Part of a small language model's weights: 5333 steps.
Each number is 500 + 25 x the weight over the matrix's rms, rounded and kept within 0 to 999. Layers, rows and columns count from 0. Numbers have three digits each.

# k: layer 3 attention key, 384x384, rms 0.062, rows 131-147, columns 0-191
# q: layer 3 attention query, 384x384, rms 0.0613, rows 132-147, columns 0-191
k131:511503491507473490468511503552514502527537511501487468504494530468507470507462480471516522536530521498501488515512455544468507447515527473524449518505479463487477500516512451493483498553507479476516504500480495490525469449495510500449492470463480518499492515507493497507525505498474483542482512534485505491545516509495478516496536489536492485473499524559506506491512510474489519496492538495541526523485522464543482504495541478502474528537491469473506487508521482479524476485482511507507491519508486537460503460485516538482478476476491527461518510452522490503500520515521455508
q132:479504498528526505500509560456516516489497521473510508509498475459501520517506495457519503517522524579501463498468486507467502486472507497539522483523513522485546508487473494489500481484541495523525489505483532536505546521458467517504540491482500421467502466500534483506526522524490457513513480513511539522508490511482479489510476508485540506523452526506477502538488469517479491467512504507485476506555494495494478490545510488540491544493484506475494531487486480513476489484522497501486515484480478467489452445480446490491504506507564500492505492471525458519494499482506483441
k132:504468500504535483505516499540529444478508494479490515521505490479506514521536550488503513513524484511509517486458511437488523503535451463488522454525499512478486497505529501512494492490488530497510527481483493518475500499515490504539502516512522469514476502472486491502490526448492536512499461507505504474502489482457517489489534515493492519521481488525496487529530511477511506538543504495484502489463513517502490473499494513491517469470511506503497508492475495501499541523526483470470516486496501476475483559493470467509516523452510491534489462522516523528526448516520562509
q133:474470516501483516522486496518498486519487475500529488486453529548533512504495504463429491497482507451464441518531535503512497499532468489476515509524539531499507527509494522502542492501508491511471516482516551472493492472479484494524496504505495514491441501546473465520490492553554523495511479530523524476477540498529485497484529528495520471483541469513515479450491515484513519501503471521503512494420516496525455484486510486484456530479526459504524453528476417529501461534489499487495526550479505515507494517482533470514478467489500499544480478563464530513530518480526511485
k133:501486514505488480505506535508474504514504475523505497508502543470512531460515485521516466536514507447469524499478478483467474483442567441523504543467539422504477455522493522547485519468499511471493490526514485500523502507510468522493523481486511492447525486444486509532492501527456491510490533551509469513514496521483477476521461473476530486490458501503463493528546554502512503498535496492507471496548522497529507500486527549439469514452503484478550478569526503495480520480477470501508492475454518494462505528528471549423493521490483495492497492448480486522448469503491482513
q134:505471496501513482470525470563467542513496491488480511490463492546473493491467483513513511454505524412468473503496515540544508526555471487459429559468533480499478501503468508486538480546505505483526497529502498516529483495519548518521471512496516523485502480471481506493511502501506521468486558550519478463508535497525491546472493517477522517479525492484478479476510523508493529527519459523524532504486536466495483524450510512484482482489492496458455486469543480530558504535486503475530523534548498494533524468507529537521490475498468514495504543549445502488519542515461500517
k134:514497499478523484473514490530495519496516487476463500514506488499527510533495513489475479492506481490514499504484507494477472501478522493490506477493482506467454514490530462442501495458525503483496521501505526507500482502482510495491455527504494469507488502495507485522512538502503532510478533528494502489522475524476479542497479504513493464514475510558531492528531520531503465526517498508544544468491520491496524506500467457464513518506503511537509483501508497486464482513509549431535506531563459448486523503468522490513506518497508450494514469459554511507515466507521495511
q135:511512507471507463481496480518505485545486496548496488492472497468501484513483472449459540532485504484470530487545521507470486519550552543468466523504526462474459494506568479517471540511510491470525530494487508556491463465456531547496471525497506449472536512490475475524500495532569488476479537519483499483502485499469459489516534482477496503506518510469498498483517503554496489484457471497511489509476533504472414505525472481518503525491521461528487470508506482453490507523479475468500504493523480515463561515469496509509510523542471475477545475482481512512548522515504543516
k135:531500484492522520503508502475481506493467494471475513487507482526486543496513530489465487493523530521480491499458488515527525517513466538479510481489558539431480480492479447454517510448469500513515497523506518506495512513497519441538502572509499478532426476537519489524497478491486536517464445496439507530557461509525539530502445546464467519489515501474484508511494502504505494495522522478523509496459482535394557490515472469461481463515500489490592531469459497470503498529556467555487512543503494498495476513540500511530515477489569439517471491516512517560509519474511535465
q136:489505491467473525498517506486531527539491464491484496480517512443479502563530462515486521503555523513505494482490454509482530472478471490486490518502527480486509522499505509521500513507491509497493488486512532473512538518505465457477505476503499483493495486511534535516501468512504473499506501481498468469472539494478484516502535473468511501469493474480498526571501480475537534490515565464475501486498504514499515479543528482464517514492509503461507551494494501504495504502502472481532469489545499462482545492500447518505546509521526493534536490527481449492539491524518517504
k136:503498483496459505468457521470486532550495504470509478473508514514489486514496547521497496484463488454518534477524489484453469506517524484546520479513474511494496537479509470527469487473477488524494523485496496492538493509490481525496502515476525487488494528525470485477478467485547506474508494475486521498494549498511474490485462494499497479478530513491500497504522507539494452479469469516466524482493498477517488492519508510512467538482478525524494482502513509496473485508487511514471536547506503458534486510496501525522506525528483495497531568486498540477507500493481452482
q137:515509502501515506496522509483482529489491490428490509499543473492509499497492498489487491471507526516487490484517499487506525518466484499521542483532478484509514516516534519450527466475482469522480503453543514503526486512501478503518490493507495519500489487501533540494494510517537507484524512464486483523517492501519490526479492478491495472491485508451488533517519516485486486509486548495522538517472496485451489515541503525478510516495504482527491509517524490486480446511568497484502452511556496472503495488511500508511472488495485490500501523518518510454510496524498504422
k137:507502513508529495520462540473502462504523496527563505519499559512466494474496535513511492512513524491491511514550521478486470513545508425504472434504502486511516512522511524476492486492510513512515478466506507499477477488526505504503507484498535509458481529507492474511504494471515494561523453529495478485519542503532525489475498476516556501487485531500484487537513530479525509520457465510460476449500496474553486441453542471501499471450476494480502480509462521465538491476477508538500506502470503511519494484519488515491466518491504515539525509517481525494480497497495480535
q138:471516508469499538465533471496506432446512503511530525481496520499484505516486486508507468506465516561498496488476496484476482459511556510503512522518521539526531455511499563525439500506485515515511501515489502483519533454508484481539475462536506537465572482498497522529519547471483496438474503479492526492498524519498529490490468506504492515505484493497515495504493456483518455511545516503488512554500500479506478484463484515482497499520526488489487534518504470481559558441468489484512471499478479492503508457426499520472448457498506468484485490459487452513499504506519497522
k138:538514498501499461520509529496500496571492474467493493516473540495491508535485486482517578509494545512475534508493471448504508542500480482494480499509437495519449497470503457473526423494503491482527473502438458487531484476460463500514485534479539500489523485514495541477516496511517505494538540494482528513508506481491470481533509563471455498506489529448563507449489497465500492469504490499521497556454526489471491496549475500483506489523502537493484470491487536512482511571497537541475498480491481503505504531513518496524503496492484505507527531479513504534514550529516560491
q139:499488463564515477553509495518480520513460490468470484511474518481513489538484478519473495509476526494479479502446471510502541513473499547495486543501481508516497548502495478462463530470530513489511484508542473504507477498479482499486489517498496473496453510487457523491511505498495541476501479510534497516510507531540503505529504496498477492505506532494517502519485444487455523477504533524532458486520476502505462500501520497514515529491505539524475476510511508497444478495523499453524538497547501464461510493516526503539486472495436477506525508516500478485537484450486523454
k139:475497532488520489516485489526515533487509500512478501498517458487488504506495519522485484487506449445503512495451462517498516549501514505500474504527486454495462501497502529513468510502531511510539547471520491538483498505489527453474504501499547458521515480509472495522539455491495499512546526528490534542457524513485486511474548502483531519491501458504467483480485544520453472498537525507486491501485428499461530489518481533480522514478496478471539520492464509483519497494508509517482525508506521516516525464506484505486468524491460472523518512508519486512491496539519499492
q140:486520484502469551452494528512459507517525501529517489468518453459496518471497507472446494512506490496476503481489483467495493519463437499515528487485502498452544525515486483469500476473512500527492509521439467502506537497495502516557497457475495485472484553507483509481468590493510510522486493482497505483520503509446505526514521460492536478525502519470527471539486485495534516560551472502501469457518516500469489547488441524526502494473531532518488487497485507439518530552497503503487508479539491464518470496484484510469472473529498469514464529533527491492469532528532505523
k140:469529478505520503522511506485493503536485429486453451529470524499482497503493523506555449495515492531545488496506498488510530493498531513468502470541499560501513489475538513487455490509538502491478483445543466494519449523484487457508543502550508459495534421469527550490483447508496456491505489543530472515524493492513471510503492480554510514524496538489507520456499460525492489475513471502456499496493500511522488515480510523510483516470499488482559491517513477505526483504494485526519488480493486500515535495505477548530469506492494514501521511491482486525509460495495520503
q141:508501502507532513501471504478511536576508489493540496452461495479496515549508487496536441503482565529484505507479470510513456497505516509486515452500480473502486539536548471498512484532472504505536507461515460523496542533483535521511520491501492459576513461497458497500495482515509485482488524491504490500500508530464486510527438482516496556493513533497476506502500480519474580501466506538492500514484550554513507508507506498466486481452471513484515488513479469527548509496492478562532506504523496484547502510484531489528487461534502485530513471528531504507466506452485508481
k141:484532533473521497479463469502500493447506478538468534483502462491526515526523497509505496506475498537492491482490541503500525472476496488467487504450501508483559478484479513503496447522492522499544449481531527474453460483448556513474484508495516479483484511490502539515488533510488508469485511521463494508517496493526525499490534541514505510516509387489517511483527492486533475473508475502500462536496487473534489500532539482492506493534583527475473518577506457485542542506490476494535507501503466554516513522503513476449511486506511471543486515487511474501527475498512515492
q142:452473505492494461522468507478494488496502486470553523493487475508489459529490495515486505472502474503521515495506523461517513477521523489481493482515456564457482505447487508492442481466521486501513511516496473496453490526463468515533485499534523534513506518433506506456509510471553502495509497495457494526488516552489522544502486528488461503498515501525514523506580544523506560531515503530500519479474489484471491487512507516508458543468507462505487499533494507564472506476533482447457492458529488506520491516509494498458503531504495497497515498516514519496490485493481502549
k142:557480455516495544518526477536462476489494509552503459522498492503503525484518519499522459529466529474463480506516486487471504473528492503493503482501493507493539432491502447510494520478481502470461518466517485498532483473559502480510504512452474437464478515488475521519488471504529517495513528514464450502501521514520523469500507519486459530482519481478525508473493494468511491472496510457527486493487541498563518468488509467519464452526502509473503515506467528527489530449479475512528484492483507537493492498472535531499529472467478511509478510493431477486523496542534505535
q143:462523515514508476523496511475510473523512503489430498481474546536492485524471466505525521521461544555452479501517517486514475501499500521481569470506542482458508520472510510510489516480464508516520458495513510503496479507496476515543536545547465482491504487476468505535520515495476498490546461509514478488513512525477522530490457540501487501456480518515526478529492525459484493504487502530524508466509524563492488482477471498464517441459502488536492511442511488509483466487482529468468512500489485503546558475504428520451485501493520530491541448531443527536477490467497485464
k143:526510507504503495435515509511477440506443476509532452491496497493506539517548467433452456516503511512495482553507503508481489470469526472504508532480486557518481462503493490524488495488509529516473510495476466501498517462501493503523481433537500503505473503530510498497489526501514528516510500492525525543517522458543494524523519447460562493510487506543524498518484465483501503552510508526432484545520497482487525492537492511497507534483518480513504509550488517479494507500510480534489504502448537452508516535520511508501498532502500537506511515481514480519559470494519493468
q144:483493522520536491489495514506522514516524488503495496487485517466511500534461526480482507463475496539476476453513500511490530495525515529534515508463526494478521510498440513476487502513481496500477507538466489479490492512499464477491507494539528512500519487536533503492522462529470476522491538499525450463502442549487454451489514535507515477486507559507499546521525490480459479524503471495467525458520483495496534513500552522512501509467533474505531495489523511476503487436480529585508503452465488438506529475521520496547475494513495505513482505539437459513493483483538459486
k144:489518452504506540471460509463473492519490510516504547483460533506518539490500511484510479468487545522522438495555492491513533509524498455484576493502532479470509501476485461541488526538452473469514476487514479488469499442491498521498473511511575482490489505520473471507540540484497548477514508527495531525454484535522527501472556480468503477501457514476517536494524511479529514494503488490484487527432567540506468465478482499476447506512447491545486480478482503479488449517530484485505467515486510525469460470489476529465495506466456493460511549506509506512498501487486488503
q145:504512512478481493470502490498499482551497507463492452511487513528499524516459476503538499524526483486481506486468499495512484485468478484485536563505489500497479483471533495494476498498493512511494460483527492449515497490527484480501526534548471519460467457509515495501509493466549464546491507533429533515482472527482494535502521484483512476540496446516478470480470531489497471485458502502522529491482487481511529529487518508509527490455510519501493509514543496505510518461507528478492527531481516526473479480501535494469440520458500453545458507485505461506472545512544480554
k145:532468533508487497552490524492468486483512473483535467482499497488459466461499493530520511467473535491533500516492535511513494488538542486465501518520505510462537471538487540491494535556512471463537532509526505463534557476487510462462493533493508483490490482489493535486512490483491515443542499531455507462525513498485520489495475550522488540527522471513503515523485478491529518486488469486490532475484490478501492507517519497505498545529459515470473495507447484506514493501505513491477500505494479508479477433497508513494521517520476482492462483483486548468528552521520493499
q146:480507523506502513494495472497502503499514467476459499543520519537477502528503559511503500526467513492486541514514520530485500466549523463511472481467496478510506468533525465492478493485471484525474512493558450465522495471542481528490529478561491491509502539510542470519521468494490544502465532498481512540523471453520481552506473495479496495477497476489472561494506514489526471485469507505533494513487522483525493459519448519492514481511460544483534517472512516509530510499513441534527541470500534494504527514518456496498539528511471492493453499454436482508519512529542538488
k146:535481461489474524503516552532519457534497498474514519487502457491514509540521523515460479466495477460484513462494501525508542536495529491502489540495502510470486494524521457462527502499474499450508496503508485496509511571539471520484526487515481476491491533461494481529540493505484474480512541513490499547521533517465477479506487463473510480509505539509479498529497499517514452519517473456423498502507527528537488524523490512526481497505500496514488535526518492499553504502519518458540500528536538547426450488499505525486470535506519494471508536495508498461483533504488451504
q147:516498536511507487517466498501462513524482502479505484516503484507502569507491522503513485495506491528482499526515468488480468488500476529469493536491507433504525524454507496481498525516562559497482486487539476494448457527457505530477489510548527439483508516477476517522534477559464534487421501508513502493532488537469503513505474481471504448481523478523475499504517568487446514468473477518467490490520478484493516451495487477441510508482488550455537469500481497484524504499541467506503542507516514507480549499527467459502489517462513508505508537496516535558519511485498506504
k147:518499457512520482531488455525496472517484505509497492460512523456466500514544519487480481493520504400499502504507515480521530487455517483463520488514526530498488504455499502447507489488510515498499488532542548489535554487508516521497523504504492463493509504524517512511522506513496492517471548518495530464499527506504499495496515466503490568475501499496499487523449502516507525563469433498489535462488486531504473470508493494519561501501491459513526496485514529512501478505503516478561509470535471520441493478496539473475501517512479494528478488503472517486492492515512473458